From a checkpoint of a small transformer trained on Wikipedia: MLP 512 tanh GELU, tied embeddings.
Each number is 128 + 24 x the weight over the matrix's rms, rounded and kept within 0 to 255. Layers, rows and columns count from 0. Numbers have three digits each.

# layer 4 MLP up, 512x128, rms 0.0727, rows 427-481, columns 0-127
121095141134091150143128110128108152146117139150131126124125115139091141138160092143115128095111090176137091139098134143115159123115102110131119074140158127157149111126114106126144103164149090128125140145155110137127132123139152166117125113113135109132145154118121120097113084108181140142139125152072171148164079098182115160137101175147123094119114131123132118110151139132109126134101
124148154145143105133132113130144154137142125109138139119105131130122168129073127144126057153150109131120119137117133165135095126145132121057127113124077129130109151135120188128099069127135124130074087116120063117145130114095106162119118085114136102157163140157146161102144155146139097138140092132131141169156189103173122143137118111130125125145141116126125152103170134098132093172120
107109137134104113095115109129129184129146139169124116116121131147101133168143093081153082113139123097103174128117134107154134172108093128132151171139134147133106156116106123133126108168122112138144125117136108081075159105110128128087175114146110144144138152147110135143146138141124131100116087140142164119142133123153146122099140107151142121146148140122160139099142141123157120147153
170085130091129179120095104127116093096082079110095131153108128127120109143144072135106137115152148121153136127114110145069096145099151107131096138101126113140108096167101156158156126120117136102147128119164147170166156122091158117123121132154116154129128128155169118087133112115133163107115140120134097152134138173142131146097135164114045133173138180135125128124142129162125109152108
106117101118101112109103109093106159126130139082146114137109117136109119098149145111094124082081112133143127095134151149142096153125141121118129129165139118139135111135126154139146095133142130118107170086172121130164099168146157110099093134131110123138115151108141134130161122129119118135195136139147091144159089118106116144114103151136136093112183151148145109155155107127097152109139
122138093091105097135089133150155160142088126082136148144108114138137129122121096158082132106140150132128150126147187168154127094157125087131120149112116122110122111142086102109178133143066136130117150116119109105125129179154135107114133110139105141192151146154121183125094141161141081144122119134158114113118118083165131164084170126086126140135149146075095131133154103129081159136110
111137139150152125107111160083111104082127162109146160176168106126154153111109167157134044088150157102091083180136140113130131092158109107086132143146090140089137141121102107126125111105106134126159107119155158123118122144149135136138138125121149099168135098128143150133123116155116135136111123161140149148128113146111152139118101124179107107127174095097114131104156143139110144144123
117119094110164140120116113105083137124143139150121135119123096132124153123100097092073174094113159132138112112136118124140120133134136123134178138142142149132095121102108120143152154095141150134128111088088114172105149154121082091165172117106112132117107127089102118104119107163118164134123087162156110131145161131144136141112144139134158093094142114145125135107124174162135121159121
090152182146116143157140162168124082159114124087120123149116099159072112129142121087106170096091115121120136114105128142168120034100166096131178153134147151145131144107091126154088147133154096134081094166158185123119140153116085124165147090107135144134139142115106149130117116123126142118151109126105091161112136134125098168140149135112142089127159116148124106119153114141125187112161
086176131152109132153105107104148159168139097120069135127188156116077086161108151088111080120140140141170092116160127119140148135171127128130165120155140088073099159104149133126137112127135132112089130140122082128162141095181103091147117120104136134155159099145140154088131134146116154127146101139084126118100118122139130146115152146142122116123120148120137076145129124156117138117162
132153169102114177121100173121099136137072099154115124134103135123113137161124111109109130118111113111135163138174169121094170121114137142139118116173128132148113084139108153131085163128126125146139153189109136128090097120107130100113104112145100100080130125139095136139170122122148123122113132127134122147116141123133157160127150127101122093099132164134127097168128188091118127103114
117143126128139130123201088167104083088126122092139103110162134069152102124149127139083130179099137103086166180100157123146114155098126079110126149158126148175088167133162132087137084103120067140162098103153110101136130171124116105151119139179104145109162133133149127107129159117083113144152134139130121160128185138139125076153146123131167159112122096125102167125142136150120096130136
130155127123119172119109178132135103141096152146116136095126130109115160122154081138069103148120144113111140119092124122139136116084096152096139167144106119104130179119122172118105133160156135123111131099138102107112126120134124122118169108173119131153150099112132107128150113116144106145112098181146130119180132096172144116145098147158120127107168147120158156105134123148141129128109
098105122123145120118084140124091110132107129122154098137138114089082139148122167116143106117100121127097137114144177150111140150100166124142106177147134124112128140109146133149139149127146130167122152148118117135171086128114127134109081123111108117157128095106147126077100097168098091144113111165146107131125081123130143138169125138157130091107155148147133143155106107096116108126195
112128077185147073122143112144132106133121093124120111147131117141124120084116169077139130137143148138132129158139135140124145108114150152106112093112117118123126161108144158142080136148109080179107118148157081099127092132109112118133100108110132126140150112141139132131134103111092157144134137104108130127112140132123152115149150120153181133112123104127126126102151117121115197131142
117122116136185132081140106122118139091176152145157095111129130108141124155121137150109115159132151105121129115099116122140160110145104054125122146101106106164129166116129122155134103136140116128129171120163109109095122142155153120105097131124148126150126128132065104108135151138117133161132156127100124148132099141122132089085161147155138111116117075113173100135130119149110120185129
120117120095116110158132142170114117153162121157118156147138121153160100127085106154103078118106132119069122108138113161137129136152127131164090128122154151156137127132148097147127144109114160117131111079135076152107144138136149143115146133119104093154141165156137183106116140103081141179136123102129126139119088149120133146101125132119107127137126121097155151115107125125094094131144
140147129125163112147127146104156189116134128185099156112149125096128183113128089109148142139098127148156137170138131150164105138139139161122103116103117148156130084093094148091136124105096107163104147134135119128096148130113120104145098129149122118132103113137078163115167072137122095153080124122123108083135112124156126108133081133123096135119154135102121135134150102129125096135182
110150111122127188124136123123114090165137125157141141117150122138155149117135183104140103117128153153123103121089092106115123102130088104161093136183116158142109116156142127161162116107088140180105142086176122104139101101101089140156119122145156145141139103160165090144095155096115115155113160135126102166111142089116123092116158131110095137144122197131125117144087157132137142089132
127147127123098129151124141083119125111133137143111104125070117113109136148172099087159132118121148138075162101110138107124078145139142113124086096156168161140116109122105192172109151129170097157111086148141095121165095114113126183126106145114134150125152136124130178110195089127119106101140166167160104145076127113165144125179108107089127146108135115159120088162137112116129165111096
112131132125128130146137118157121180114039167072134079153176086094175089107148113106123102119112145111111165110182153119090117124141141108176129141164105126109104126141105135162110119123152108133144151140127187123122099165150120146122099163156115126126105067117173157144066091172099147123144132150116140153158110120118151116098124102148141114123104119142129153106138130138140114130131
101140123105172150135110123166122158138138195091173117087112118118142136080134142171122151099130115141112134140102141148111144074094129129098117164095124125158122130130125129128116123142172086143124132119146101122114141120124125140139134140147106142164121126107114125110126149083137120143105134147073105104108134162149134109154084106122113146107117111137123090184094127075151095089159
169136115136087140140121118146152143139161097131138100138134145145131113107144107066139115167138072125120098120116110148147127109113152148169156127131132130134137151152128150123112121112126084129130080113120142099158110153154153149121077125118114139128120157148136074117127121130114127157119161097108139152174129174158127148121123150070128137074109162099156141138134127086105105098115
132122146088091183157104123145094154112113154159097117145123135135173149137158104123081111132120128126142124134132120137134132092122119124137129149070143135154130169133132118134144118179137099114144134129101124147148103124097124118104106126129125087093141118130139107129128136092127132132114125129106057174132099109159136130110154126166132144129115149129165103137104136113120089154169
108126113149088131126182112144108123127141167165130107084145129140124147101108137108156130193104156094135145128163162079106144124163156131141148133151095160184091128147089160111148091152103117115107156143113075084138119116127134116137117136162101152136155135110098113102158128134109152101073100130102122116099149150100118121168122155151168113126141108184078076106156140109120150141134
139137107109148150121145114190149103111106124111120145110110064159107113126118126107122161143133123148133138144123135187092155120098099148134112087124184117132118120125106143108085166124086111127172124104107133139153126125087120112098118141179107146130130106141131149073134114117111107118105140116154142124090157147152148080124131143074112156155125112109115128138137173128164068157105
107145148118128132075138113141155138081100091147136124137158142085135143123174135200111124130123133154166103091152153174118104105095148149118132115111144141140114124175118105140152133118110133136104108132132129155094146150127141140082162088144132180095151097146152127125132083100141124137117159115112130117154149141139098113118145150126099135135075132113108096098140086134134127150147
107128152121081174147098144140122183131157130066120140114168148152140149161185142089129111096071097149123116128104123106112126125164109111155171150137178129156137097089115104109107145116159116151136104134115121120120110123141130135150115128158094148140100132095094149143094115116138114134128160099122145113090107147149120139154160114109109148100102128202158127135151137123135134110137
133118097155139150136131150099148135137121137135094173157095090122107139122143101132104164107139107167092130105131080151142158177149142089120136146098081104128164124146127177126121131173162115132118134135135137149092142167140113117153127106154127134154135085117118137148095146115160117171119187128140105148121111118146113111161143118124085140114143146104135105129144162161090080119102
103154142080089175112133109138089112157159169107131078110117196085169118102165142155082122153124131138148169144081139125159141157091138126188130110124123172140094130096119112129154147125160110122124152103142109116151118128134105144115075158122118142097159120103141139122124147090108074116153119146092142111116131138134121144105148152099109129095143126120146145133151166117131094105152
106137122141131069110153128115142096114124115149089151117140129143108096091148151162145116131119166089126117164143123119138118146141171110135130134119145105097137108108105153158112175138125146133138077131131116096092142113118124142170131108105132115153171136088134145162114109159100123132160134135171127150107113153121084144096137120102188119093106131159122105143126127131114151105157
108096141153113118150163152155184124107109130156119114104139144104121125102154140132157115126123107123120130128145125116136090115082134082134146168126131126082105086156088088149166113163164116178161124130137168149148125143092100097159143143105139130112122147179168109159177108160133114125128124103096125166127130111134159063123176102114077110095139111117115105155139099141151098082147
106090123151116150118122075091170108060154140107169135074144105119098129117132123145131127170127105138128155157099118130162094093148132093096167142143200068115099147109109159080108107122128159167157151110149149139073096089075118135159121100150138112134154090121153097147130102180174170106139122139100135165106152187146119130120148166143125141143164112097142111135145156139133126130156
112122145113138154104138059123096133158122119119121111143129134142121142179148163079089100118111116111158133108127162150100170118138154146146140102167106120099095141101129161113089113125115113129088145116179115153169113164139124179136091112097137127156162150137121143116085124150110137140112084178123132132142115087137114132124117130106119134127096170139104121155108139172144119136144
136143120156075170092118168126146165088105142105123071137145148147122114161133165125153101142127109089154124116147131098133082111116132099170165112140115184117084135117129111147186061144142129137109133099162157159133126124161124069111110161159092114129133134091114132071131106131115124131148150117164141136127129104126153138119162108086126118134121172125135148124134119108119107089139
149143103140119182168127106116138165148082158134100116129131118092152153121149129099113089073136175118140162108101109118139156133122114123127125127156127141136056075160124126128144146129165150123091122145191091149085112128147154137136186122142092175151119094157144083175135120118114141112107116111167088156129117121144125147145065107128136088122164104100124100083108149128134082152134
127138123135125131125061131127143111100137145111155135100112113147126168116131121107161178141140126117104078122133125168164122177140111113153142131140075143164116076118119116110145136106147096105135130120176097114142128155120165139181135132131118110148120128123143127081163121144111099122155157149116157138117098106127125157098141152110090112116139118146153111163128132136127118177117
073131077130145113131138079111126132130180108145131137128131170118150174117087116114166088129144151117079151078125152162140100166145152158130143141118144153091110123093108115173141091134105100115132150155160135127145140139121113098157119127164184092113162151127150117114127099171064172134120118103078149126081145127144107115147092142144142120159136147109120106111081175140143103116137
145075130133141155114135116144116106120118126136113121139154088136103128130127106141103126149144094158167081177088126113112114147136158106150140104142138119159123116126164119110104125115149100127127126125098114149111143143106120094119102158127161111114152153161126143100115177109126125143144086146110154137103111174133158085136119148104149144136125129097166142126141148148135124163098
138099104122117133153135094134134154147118126146122166122124150158149149135127103158133141130100166113166119114101133107127133115153084142101151143104128115124172107106132165138102151145129076100110127135172159122141119107108117165138114148102107092132119166114151128093153123120154098155126121118134151119144126088126119115106167149084126111113078126110135132156162155147142123164112
135120137139129129143101131106134129106188151198120139092113106097137111108141164072158089119080163139135121139129141146101136121121127144107123128136107158149135114104118161114086145128126139125139147121108140165106127091053090116129107131135141108123145145111124143125135079126113098145155100121138123135123130142123159115088113130096104151117135126175193124104155155113155113115111
156132126124130135093130098149150132149118088101116117132155168135130098151117117134148130104118156130087128117101126109066123116179146145133145146145100159124141119110115127127109123103166166116107169123143130163142074145126118104121135129129088165124096153166145126146136135098098171134104131124148118147066141111155091115111167135111151153089086110093137123144149104135142156136130
151132157099089127101095137126152130117110121153136133153119099105118141082153160145128152124136091116101101114093118135139101134128088116137112170149125096151128123146150175138102160102101123119120104110148124136111130111144122120121117130118127143190166126149136110133154148144161111096122161167082111117135149145098147141159127062079127168149130131137162132104152090129104098104136
124181038108118135097122161139137125104125139138133139129120094138153109087106148096126110159090103058136093136138146111158116159111137161118131086149182119104132128140130093109106140113128103139129127136125120091134145145136147110161139151195120102129142103101187142072111164148124119128133144116149108124150134145150116132117153117099154103137100119126129138140144113132126138120165
162126143149120164084167087168144138101095117116107120145081135100103101120107156129129127154135111141133119146102142105118135144166161143156137121173147134125088135148102123138117160113115137158131106118132174138135128118111088134124112156111131157143099112116157126148123136113117134119086123205095103125120101115150118154127168111166109125164085134127133128152140105153098113074149
121136097123122104117104160161126115122126157138148159109153131118125159131169130109092094123155148152114128087107159105092111089136083129158103115139103159132078145110083108117160116103088143145140109141158138120154104120109185126138107115140112136119136127126157139139115144096110147121123122128103125157119125155116114129123158126121179129176118138165149179146165103121128077167139
110148127117138119146121131139128125101124143125129156145156094094090176111137106095157136128135176150115128123117085115145115163142128125097116156097136139136151132139121162149132126128100109151153123122097113118102105139137088110141140105138141125125120127126145111126104097090140129141117121153129124127159153133146146144124119123144095168119093123156086132144150096114176125150112
110102123123117144140147095096144099137122145094128126119099118134112144124188103102138119127133156132123113120174106143135144109110079126131128175157136146180149116182116129136120132125118112123131134116148124141135121092122101113154082141122095109137158160121163134172147102144122121164131153137085143106148106108145114187134135139168158139132108121150133156094105119133132154120104
099088099110121120162136081170124118134117134141136137101142118114098104129141102167118134112128092145171134138086138115123146135164122106147159124096126153189181099104133123140150127116148157124122192148134123117107123147091111116171117115140125141109107101078088140135123097154149095148093146109128138127131143121100118103106116149196157108123135138186104106130115130111127096122153
145115123122164125134139141115166103105139162155078136108163148123124137121076117102161119182096128139183133130139080167091145142106141159109102118108146126085151127126150125157145111086134155110108120120108147158104109135126159107132101132122085061125144147128085133105132089164132112123105134135170209149137139136107139103109103121100119135113146135120177137107120130112137135126167
137130142155136134104108149153135177125115074141159135095109102125118106150064141132115147183148086104132137124111149134101159157130176138147110148103128131141112160165122093102108196090101143096115136142104130102157114114138113130110172087113092103133159165158135173125141085135165134157101139167163129142083127123100124131110097168116152126083179109155153154132164140167148129124134
089092160140140091080134158138107136077154129135144110174112145122142080120125109160161168153121163086139116136153110144123129077080165150111120132099129116142153153125104152163160109134134090089145141108126133129123100121098147075116165108107104083096112135097116130122139151115165173126126060137127135178172121130123140148141109140130157089121101147121110119082155141136110072152122
122097088166167143120094098155123167102139127113121075113135112116122145114143120119145161076119104113153182146116164131117171115114107131150159168120086128148153141110116087117093180140127105173125133155165121157191158116170111133120125121141153147156131122073120120104102113150148108135116140132165118146125127146143108132145139129117098115107123134139126113075130107152118145136088
124089116056194102139095169116224154085068152115129141161122145123152134043114128181119129149129138114128142137113153069133107097119130124141165109123128161106112121111136147167123190125131093121134087186098124129143106112107132113153112141120139153141128101113131122169139094183105162141083142170085163168088133102119061123112112085135114130112142146087104162140164132118063122136129
068100132117106160123127146132132116108137137103107138103133120088104151108145150129134058132145143116102105098139100171130095162124091131116147132106143113161153161158157121158108145138103148137144131129108139163120090142154149107125124132163112123139117134107148117166133141124130113110119166143159154131104161130152109120103089113099149162131135125115135132125115111159125135104172
# layer 4 MLP down (transposed), 512x128, rms 0.0729, rows 427-480, columns 0-127
128105125106136134148153105110164115128148111117109157168093105123135115112163109129125118118197147107124105172111100139160138099118130148147108113183138080123147130110112165166134111127126147127167122147155138142103111150147141080133146135189100109146091125126150114140119113131092124124099113112131108107150123088109137136119154096079141133161138135140132130132140127097116107143092
122105119158170122114128169136140101113120165181199097127145127138139081128134152121104147108114134132145112143168091152171141113142122100112101172081135111129104135154112132150133125141135142082155095101163158152173146139117148147093134099126126147137089088100093142165119104123103175134150118141123087135176076134067106123131115103092136129144151085155133107100093123157112088139142
146137117119114140160132163111136094127102105140137148097116088096075172084148107143115183114137108132131102129154168108157139093108118128168100101142131143165106137107129133152147167147133130120109150131123119172133150132140126104166142153123158081121116089077133131101122133141141106140117124111096120125137143139110153120159137131139118137120121122121125109176106111115168142108082
135085114150099139144148116148121130174126151120158168128113131159190159141148132086132080166106115145131137112089112175104169062124138178148109157070085143173088122074129060095114174152111109092114126124120145155129101125102145144086143124089092102135138137154085155137129101134152150140109129168124128113183143116116128075141151186132137144098126128137115119108122169108165160146106
136132103126143130131150134124132128112149134147119098159149114124132121098154110123132153133128133151094157136088135174129100080162098107102090138124124149126148129170097118138114129133106141169145141154114080172106157134146131095137143129168147131162071103100095103153128094119141099143125151074135128156153140117120133135166142094120150130200124102102141118093145125136156087132119
163094090134142091131159187102138109171145131127078109084135103132110107116177114155099105128127105115147143143128104121107161042130122098129095158126132123140129099169133121159121085099108142085154145118153135125133112097145143161121101115141088139118094159167178080156104155115114133173114113102139100147121148138180085157116130142166109201127108145096158113134131170115128164124156
124096107112119123112125133140092139078128148135113149087171166132120120109097138160121159098095109141104133133102120140121107159123106074084168095100120149111120131105099134122138146161160143126156150144130135111141122134138162157117131134168114093154170168123103152161098092100082093137178160087101136118177149119130111113114129132124159150146130136142165124176158097156109115128123
119113156132105152092129115125132118136123140096151098105129159129154125136138109149151120151137145161130157095127136117165166132125094147118106093155147143134182141166103162146100134129143107159106117130100098130142084110124171134165142127174127133133121086150112120109146160128122106094120141071130165109089126087162113109164130103146114154117118138124103160121135082103113108078136
169147132113134164179095123116076118127119100118119127155168141122144162130132128129116132128160119092120071127083115160108125083158104082146113123070111120106129134110145072128149156148061161085052104125127123118128118154160147154104148134148185119183119157109162165108129128138133163136153167136188154070130159122114136126143093101140165139083125092098150085085124132150127179155112
137135126114125098116117115164128131107117164122133094120128107077148150114150140125175123126123141138166151174129122134115119136145137095182097128095109112102124094113121124153153125114146143125173126131119145152159112135161126188129146170128063139119102121101131139133124122126156136114118103107124123092169151155185152125106157134135097109116136122167043124140120104104120125159137
108153106129106171157075137157160093130134133104122148119088132097111112137145129144118130125102133079141138122148137142119132135113144102195139140127155155148145127121082098119079133144146113173147133139143158113140139113113149136124121148151138128185145129143132099120098130114100108142141129128161119126107182118101138143111139094102112127134162178141094103132092092101117129100151
160114134143115133119130149064146160129132133106127145132118100132156132146151141111113142099197118118153180119096107157115120191113156118115091120171118167106089128136156151053113088089140095126162120132058182163119115090116161127179098153146091118158171213104155121113129152095155099095156140139115138108114167114155116121171076053118128150088106112177129184111117095126129117135134
145110117142125134080125113123143123101183158122116126165143134143109108144103174189110166141139131089135150126140144139143144130178177127112109102113105135146085112113097087118120115143130134127120133158132176174092162112118108133166131136146111100105128094142135138138138120106108116138138146126150147159136098104139103142150135115122141090095126140115119099098115083098125132118157
151150144112167147144173128111157127136163116132079120133124093130117147116140116123111155134146131159151114129167087126114152142124107151104125134101091111138092116146108152128140121167100157103116095115099151159107133133121111101156128083183154108138147093160143120153119154126142095142137161076136099132132131143090105130143144107130044110142095117171122090153127127130137164137083
090124177123123123112087145097151145134158151127110133107101147136104135171103124156149182099111096147166132105121114116124123173148117138126128177134131128151104135172149116126116172128099140098164138122092137116137123154126117155135129121117110117140101145148099159149102139155131129152171115127110125113135092128154110116136133149061086141110131145088112156127102143158094111130111
093156177149106131087159142111122173121109109173069117130125133155146125126133108141118086105120109107102145162091129132137153118120159109103138143097176135098136155161181108105138120141118114135097173119099162169163146128093136107154086146129127080130153115182125137110112112139147173103143115111129161111119120119160094095185120106198147116121102154142143137085124102130144143123126
164132133128097121121170090109176148134104107143125108145119120119102109086102198143160127130131119142115129134130096131091131103107158111144166131128146129081142119094116149139140152135114112144094156126154136126108141095128130153132125112165130119135138086129106144127129129110109125103121141146111148136110178143125107104144174130123091120138135157113094104144151119123141109142126
126149102119097119120177141126093148147103138095116117152125095120121085132150147165097188087129107104102148119132165148110143132142135133135157149126116117141179124162199151143112114138144131118122073106079119147152153115141116142124134130130139090121158128120162131103091151134131113125132165129132105137155124118093159113153088132152113142142067134136116119144120092137126164119134
094070137140123139150097109135138114097130057164098089086108128168128140134085106113162136080129092124122165146157125110155097159174113123137102148139159094173090136167107181132120134085151124111122144144144159121134126149174090083163114127093120162097149136116159104121157123140113109112148166121118154156145063143128131161181085136135098165122177110150142133097091154115115172108083
135104115128160137173111150137104140150126134137098109092162104107099151150116133143081150133101130118138141104144148114086152118104138122160122075080105127149135140172119131091168109086137118136124140109147131164141135158153126111119108137166179081081115126152134147103088165106141148122155136123115111150138184135118115100133134085166116118151081123111167163116164144138108134065157
159152113145156142125153124087134102100143127111118138093159121101133180105064147095113164127112117122152100183126091138133136172165136164133143088140171127105130096130124131123094130141097121150142123142102113129134146094069137152151107120139113147137147099082111103124142144135134141155067142148168092126137113120164139156103121161123100179184112146126123179139154097159120156112115
148095090125135105101144110133135114087161100167110111135153182100136109139097144126182120149135147101116114134143090088157109149110134126135127127161113134117144126158128143096160151079097117129115111111118127116147114137109149160138108111112132156111108153120151089113104090177156127127143114123135128137101171129152115133114163153131128115162084087113126122098162083190118117131128
135142090137125134120080104138126115143113147163165151142119146125081127122116134151136130076076129139135104066128145123105102166138099148123116103101163148106140142130122102183123159136149172132167110127182109087100117104085099115140126159139109091141194088114160144144163113125140179094112118144146172120101132124158091103136137120155136121143153075150105108102106132134151127116129
106103123116080115120129047181126125129131127159111106137138146115108119151132087150156131164148146124154127126178107073155123145134139139148136171144126075119152125117142106114102128143149148174129121116099132143110080123118104134159142129148126129090133146110152126108127152140112121186100133124129107145143105095112203107146154136115160113142070092093155118159109115118156131127104
148138126128142128169134105167108176108129090100122119130138120074105126156141149100144110136125160107207141132117118114133178118104125115121119157130094153089132119160126103108137153139135157139140136141123144137089142137128123153150127105093123101137092179085117154148111168146160087187143118122127134115082128088111104139166116106129120100142116146103166147158164116066137124103113
131105130054154086136156137118123147149151116098168100131064095111115113119118139122137129121125117113099119138125141118153122150135152129148089137136155171154136151154140112093142156107096190155113132124087137135087138158090109138130145100133145131096145112122136170137112075158159124117116154108145106092121127132129095160129166106118133164105126131144164069100188113136117120111106
113159159171113132137166108174119115130166131173140184160132128129162126107140128113115084129152149085102159121133134135154132118129125142162111117081148068137137148101078110114110136123133148145171170161103120114147131126107131126117099144128125142121129122168124137115173134141137084115111144112088115103127172132094100130110071137121136114114099121115137146136129165150129115128070
138137116122123114133131111150156107116124104145171118140131128094185102090067101154109131159120165102121156121150149162096123117096122124141089138126103146101110128132146139136148093095120149093105151130154121094152100095130130112113153095166140124090124126111102104123139115138118150113132106134151124176153137131104133113148153128159122131137154137146123112168163141106142126154105
178145149132111108061188124137090142144156099114127138125143119167149098117098177129130128157114167111142148158148143131154149081124161124119139139076149140075120117082138103106147139112128134104130122130107143104150157132110133095100131126121144098110135123134161134105115116131088133113135108097143081135145059108142170152108126163133130121129127098166109109125111125131140130105155
149103161120125125152099180139138117122157140128141115141106086144145054079124123078118165082137106125128132146151112080108152107115137121106144109128157102191164104107109168079117124156096133175130113141096128115086126107162125093132129134129165067139053164114159145096137131131129148152145127099105124158133110095114147152122127148177122106163127154135126139095123182123123121148161
139124140074104136103124126120135129105113139140137141071088076141145123102117146106139123140131109120136142148126133142103139130109111149157149150150088079133100162144183144164156118103115141118133133136154131166139095154151145115114153162096079123139113145162127143126168133106166117136117138162126094104112113132129154126120145120158089168131119113123137147119129105126116136107107
114152082167099126180086151149078120101116111148142072110123096141151123087131109112153080092111118113132075190164132140153096174150144110103120143148117126174094134125103133136123118126181084112139109176139149093152147091157099078157140152137146139067078105144110146130131143130141160132151137124159140133114087190157127136078163177152122126113122101161189115123116152128134123123105
137091180131098105161110153094141105148114102136163106171082104130146161134094149114172112166118097130114099086128126127169173126138094158122128168121141184125164141119088153146110201138099119097084142102116093098108092122099106175141121092130156183098152124125096163176147125107155120138152108105165142148135125126136086158155031128126130115132148090129111110164130158128115117152133
115138125137126148151116113121144076106178182143167138130104136139117128112118131122150143115115138102131149151129124135137105125122109135131111137151112119138103119163134083153128169143161165164106185089144131129115125084112106132118116104106136164103128091126106141127134145147143129089059181077128109131136101117129159093118117167124049097136164092151094146142104124097154173140132
109134129122141118131063128159114071109128096107091124126096130097094156079116102064131119117136116118090077093144125177175139156136151145122156154145128127145142096097131182120088145129107121070107121122114135113132117120162148121125189137142149114075146128129152132157119177144148194144120132094143110159110103131109165125179132169090130144119176125114108106161054168146141101166127
127161143099174116100166119102113161154090105095098087144113174118116123128125125120145145106086149115112150183170134106141152114158105107105133107129121120158116140128106149098143160136133127105133153141122119181126128099141142144192108152151174122140122133130156125121117094141108128094135167115152084129142069132132091127173157173099142123088128144107085118133152094141127080148177
162073097164138128132133130152147126111140133145119121150149110133135172117125112132094133112164090088109173128132131107118122111085159105150106164126114102112112130116117130160122104111119125135143154152127158173119119106140074114142126108101103140144137175106133167166103139137173136160120118131170133136116122103155149121141123094178141132131083106137133151118104124108110127117107
118142172138148082121102140140136150138123148105140127143117138172089092143154130096112115136089141098122137146123097101128095120088146139094127099173075101154129122144113063115088143126126119122146114185165117105177149117164141155115107116085105127167142107153157110121144161106181124116132191141137139157141121119066121156126159133130118152173133086153119147110134090104111135101101
134173117123136117149117134097176144124128119110120123112137186116155131144151133143151117147103109109116176115154125136112142121132131129109090111138121084138123172153141113138155126149094103165138130127098105090130148145130168157133148126131106092144150091096125112123135110137074107110105120129123100156162151140115138168122118134136115103149095128114123137139158112090125133154147
153136125120122128129155110141102085122144155155149140075170109126130124133106134098099146124136118129083108132149151160154084111108126149137113135160145137151115162143138123094133099109104154105156113169094095114128142152137134114128156094142171089102099102123119106120097137165106116139105109159139128164119141156142119163155122143176120127115166106130089115125149112130121138123133
130141110108132127088151075113130118116083162150133144106103103117133129146129154145162088135150137178114086119152092096107095126133141118152133104117158180153149095146123132137153118149116124084100104129107150089130142107128148134129149128099153120158150121147140135152117110137155105127118117120158102163108133128109081144105141093148129095124163133153130162149131139101120148120144
125174144161103166155117109131113108093136169080110103145174133134116113118124131152142142124113167100123078113097146159073120108110129161139128126096113157086133148090152124143102146122154104097114171116133126182138104140122146103102085122159156123127148155109130170125155119075118173150148099102144127094126140171147149120151119154098127157145092151137120138131150127092148125115129
092151129128140134146132110108096158114105120098177113115141100106140141164150058129120100168122134132152159104132109102119159107108122099077134146137117128112124164151147099104131101124159134196120143144109149125117109125123154112124111116112148102114120122149088142156121118125153134165117154114138122135162164131163092129093099148124158132155143132128125129133115107123139118113130
114125149123111108138116128147131145137151193143151114106140161120129134155160129111103126115114103136162156176054127149125164099163124112124090142164144120138156172088079123122135140117133149111113130103131145166090144164158122139141128120145136080111080095101134148141122136151104107125095107129118147083170082113158071131171115102130088127082150147116124143118122117147127119103187
133149098104152085110119115175130102152151157121154110082097120144118102125144063143119090117154155132170139114155109102105115067187116126093114100143108109153115186127134150100125128137115116154135148118121124113135146132150149119136117155117122144077147142119098134138105177105119150148129148137108112130150151132110133108103158128111122133135118153103124135120170102140118141167060
139129120124122124091163152120152125136135120123104119167138122089162108112077123154148134130115114106103133153146130159129149146134146137103150146089113088103170152125128125105083169144146139133115190097099132133114149139164104126106142105152134113132111123125142106106150129148115111145102114121130122129170125143130141096106119118147092145122119115107116095102103128156156181133131
099098122076124126114125119116124146129113107132128118069114155127132082167160148118119140171134114120113144151150185168122137118116136122157129153124140137120117120128131072120137137149134143121105127114131151121149137117085134146118117160097151110135130103125136135089146157158153139158121117151119133130104086133130145127132139158157153075136132150111140151126143138114086140103142
138136145132140145115158148126146174119152132160109144123122173106125130127110113132126155120145086136091135146127098113144102122129139123123157130128128085083079148113103154134098105110161149136133126100114147109112138155135115108144143094127135163122155105126159118127160184130124133118106114112146129147115151138137138137111133098092102096135103138159115112135111112133143166170137
117180150130108112139154140133134095125127109136136128138108136116133167158132132117096126141125153103094126104163101143129084130120125129148096138146147115053132150152104125129139104147131113104143074123130114136137133085161131140129132157123143113123096123155108126152134132104109122132134091160120151171140132197100132126149117155092129146094139141106129179165128130130098100137063
164110107132101087196128115111102102137119099145109139136115122140123134128113072103114135187151123137141131095117140125126185139125142132176120125179116108123161117110159133090100100101131096158129180129139121096170187109152099091125114141134136199097120140161153129113146096107139127142135117108125145125181095116180131137171111212128138142117138094122092118154131120107138145102118
154125083155180111103180101073124149131139133102113139152171142113095122120115148135157095080112093156131136145109145120145122179125164052105090113128178093134108114116125129123111146157147137151148148165105124093159107110135133134129140135108101151165118092106128104107098137133087105152112176130135164076116120170106085090147099207144149157120128127105119156096095121165156152138141
063134150105090125147151203107144116172096103103157111128116156120129151152145066154143163088160134167090160129150113113120153120114141133112096163130135175138138077111141112120146151140105190120138141099168122104162112146123092102148136159108104110131157130132122152123135146118138114145094120111118113144141158096142118045101152102173101167127124106174125147109167111117112134155127
144151143077155084135095135150124120141122149134118170144111157146116126123118152171132156159114154158158124103139121113136132127145132151138120162135134141091135149088127111191162064099113133097129142149100125060132120162108154108131169085149122115132146145135129121127159116106093151146111136120112121119160115131108119132108148132100134160111132101122109108152134099076150133105124
180125114112159110159104112132184123087142135135112129124134149140148085086180146122142121119118086112133094152151117106166058090120154147156149097088119192106118110139122117157123160108151152134180127120117190120091113074083118156127135153154112096186149108105143074179148164098137119103128120139142072151111098159101096146171141136117149169069113185134090140149163105118153124118149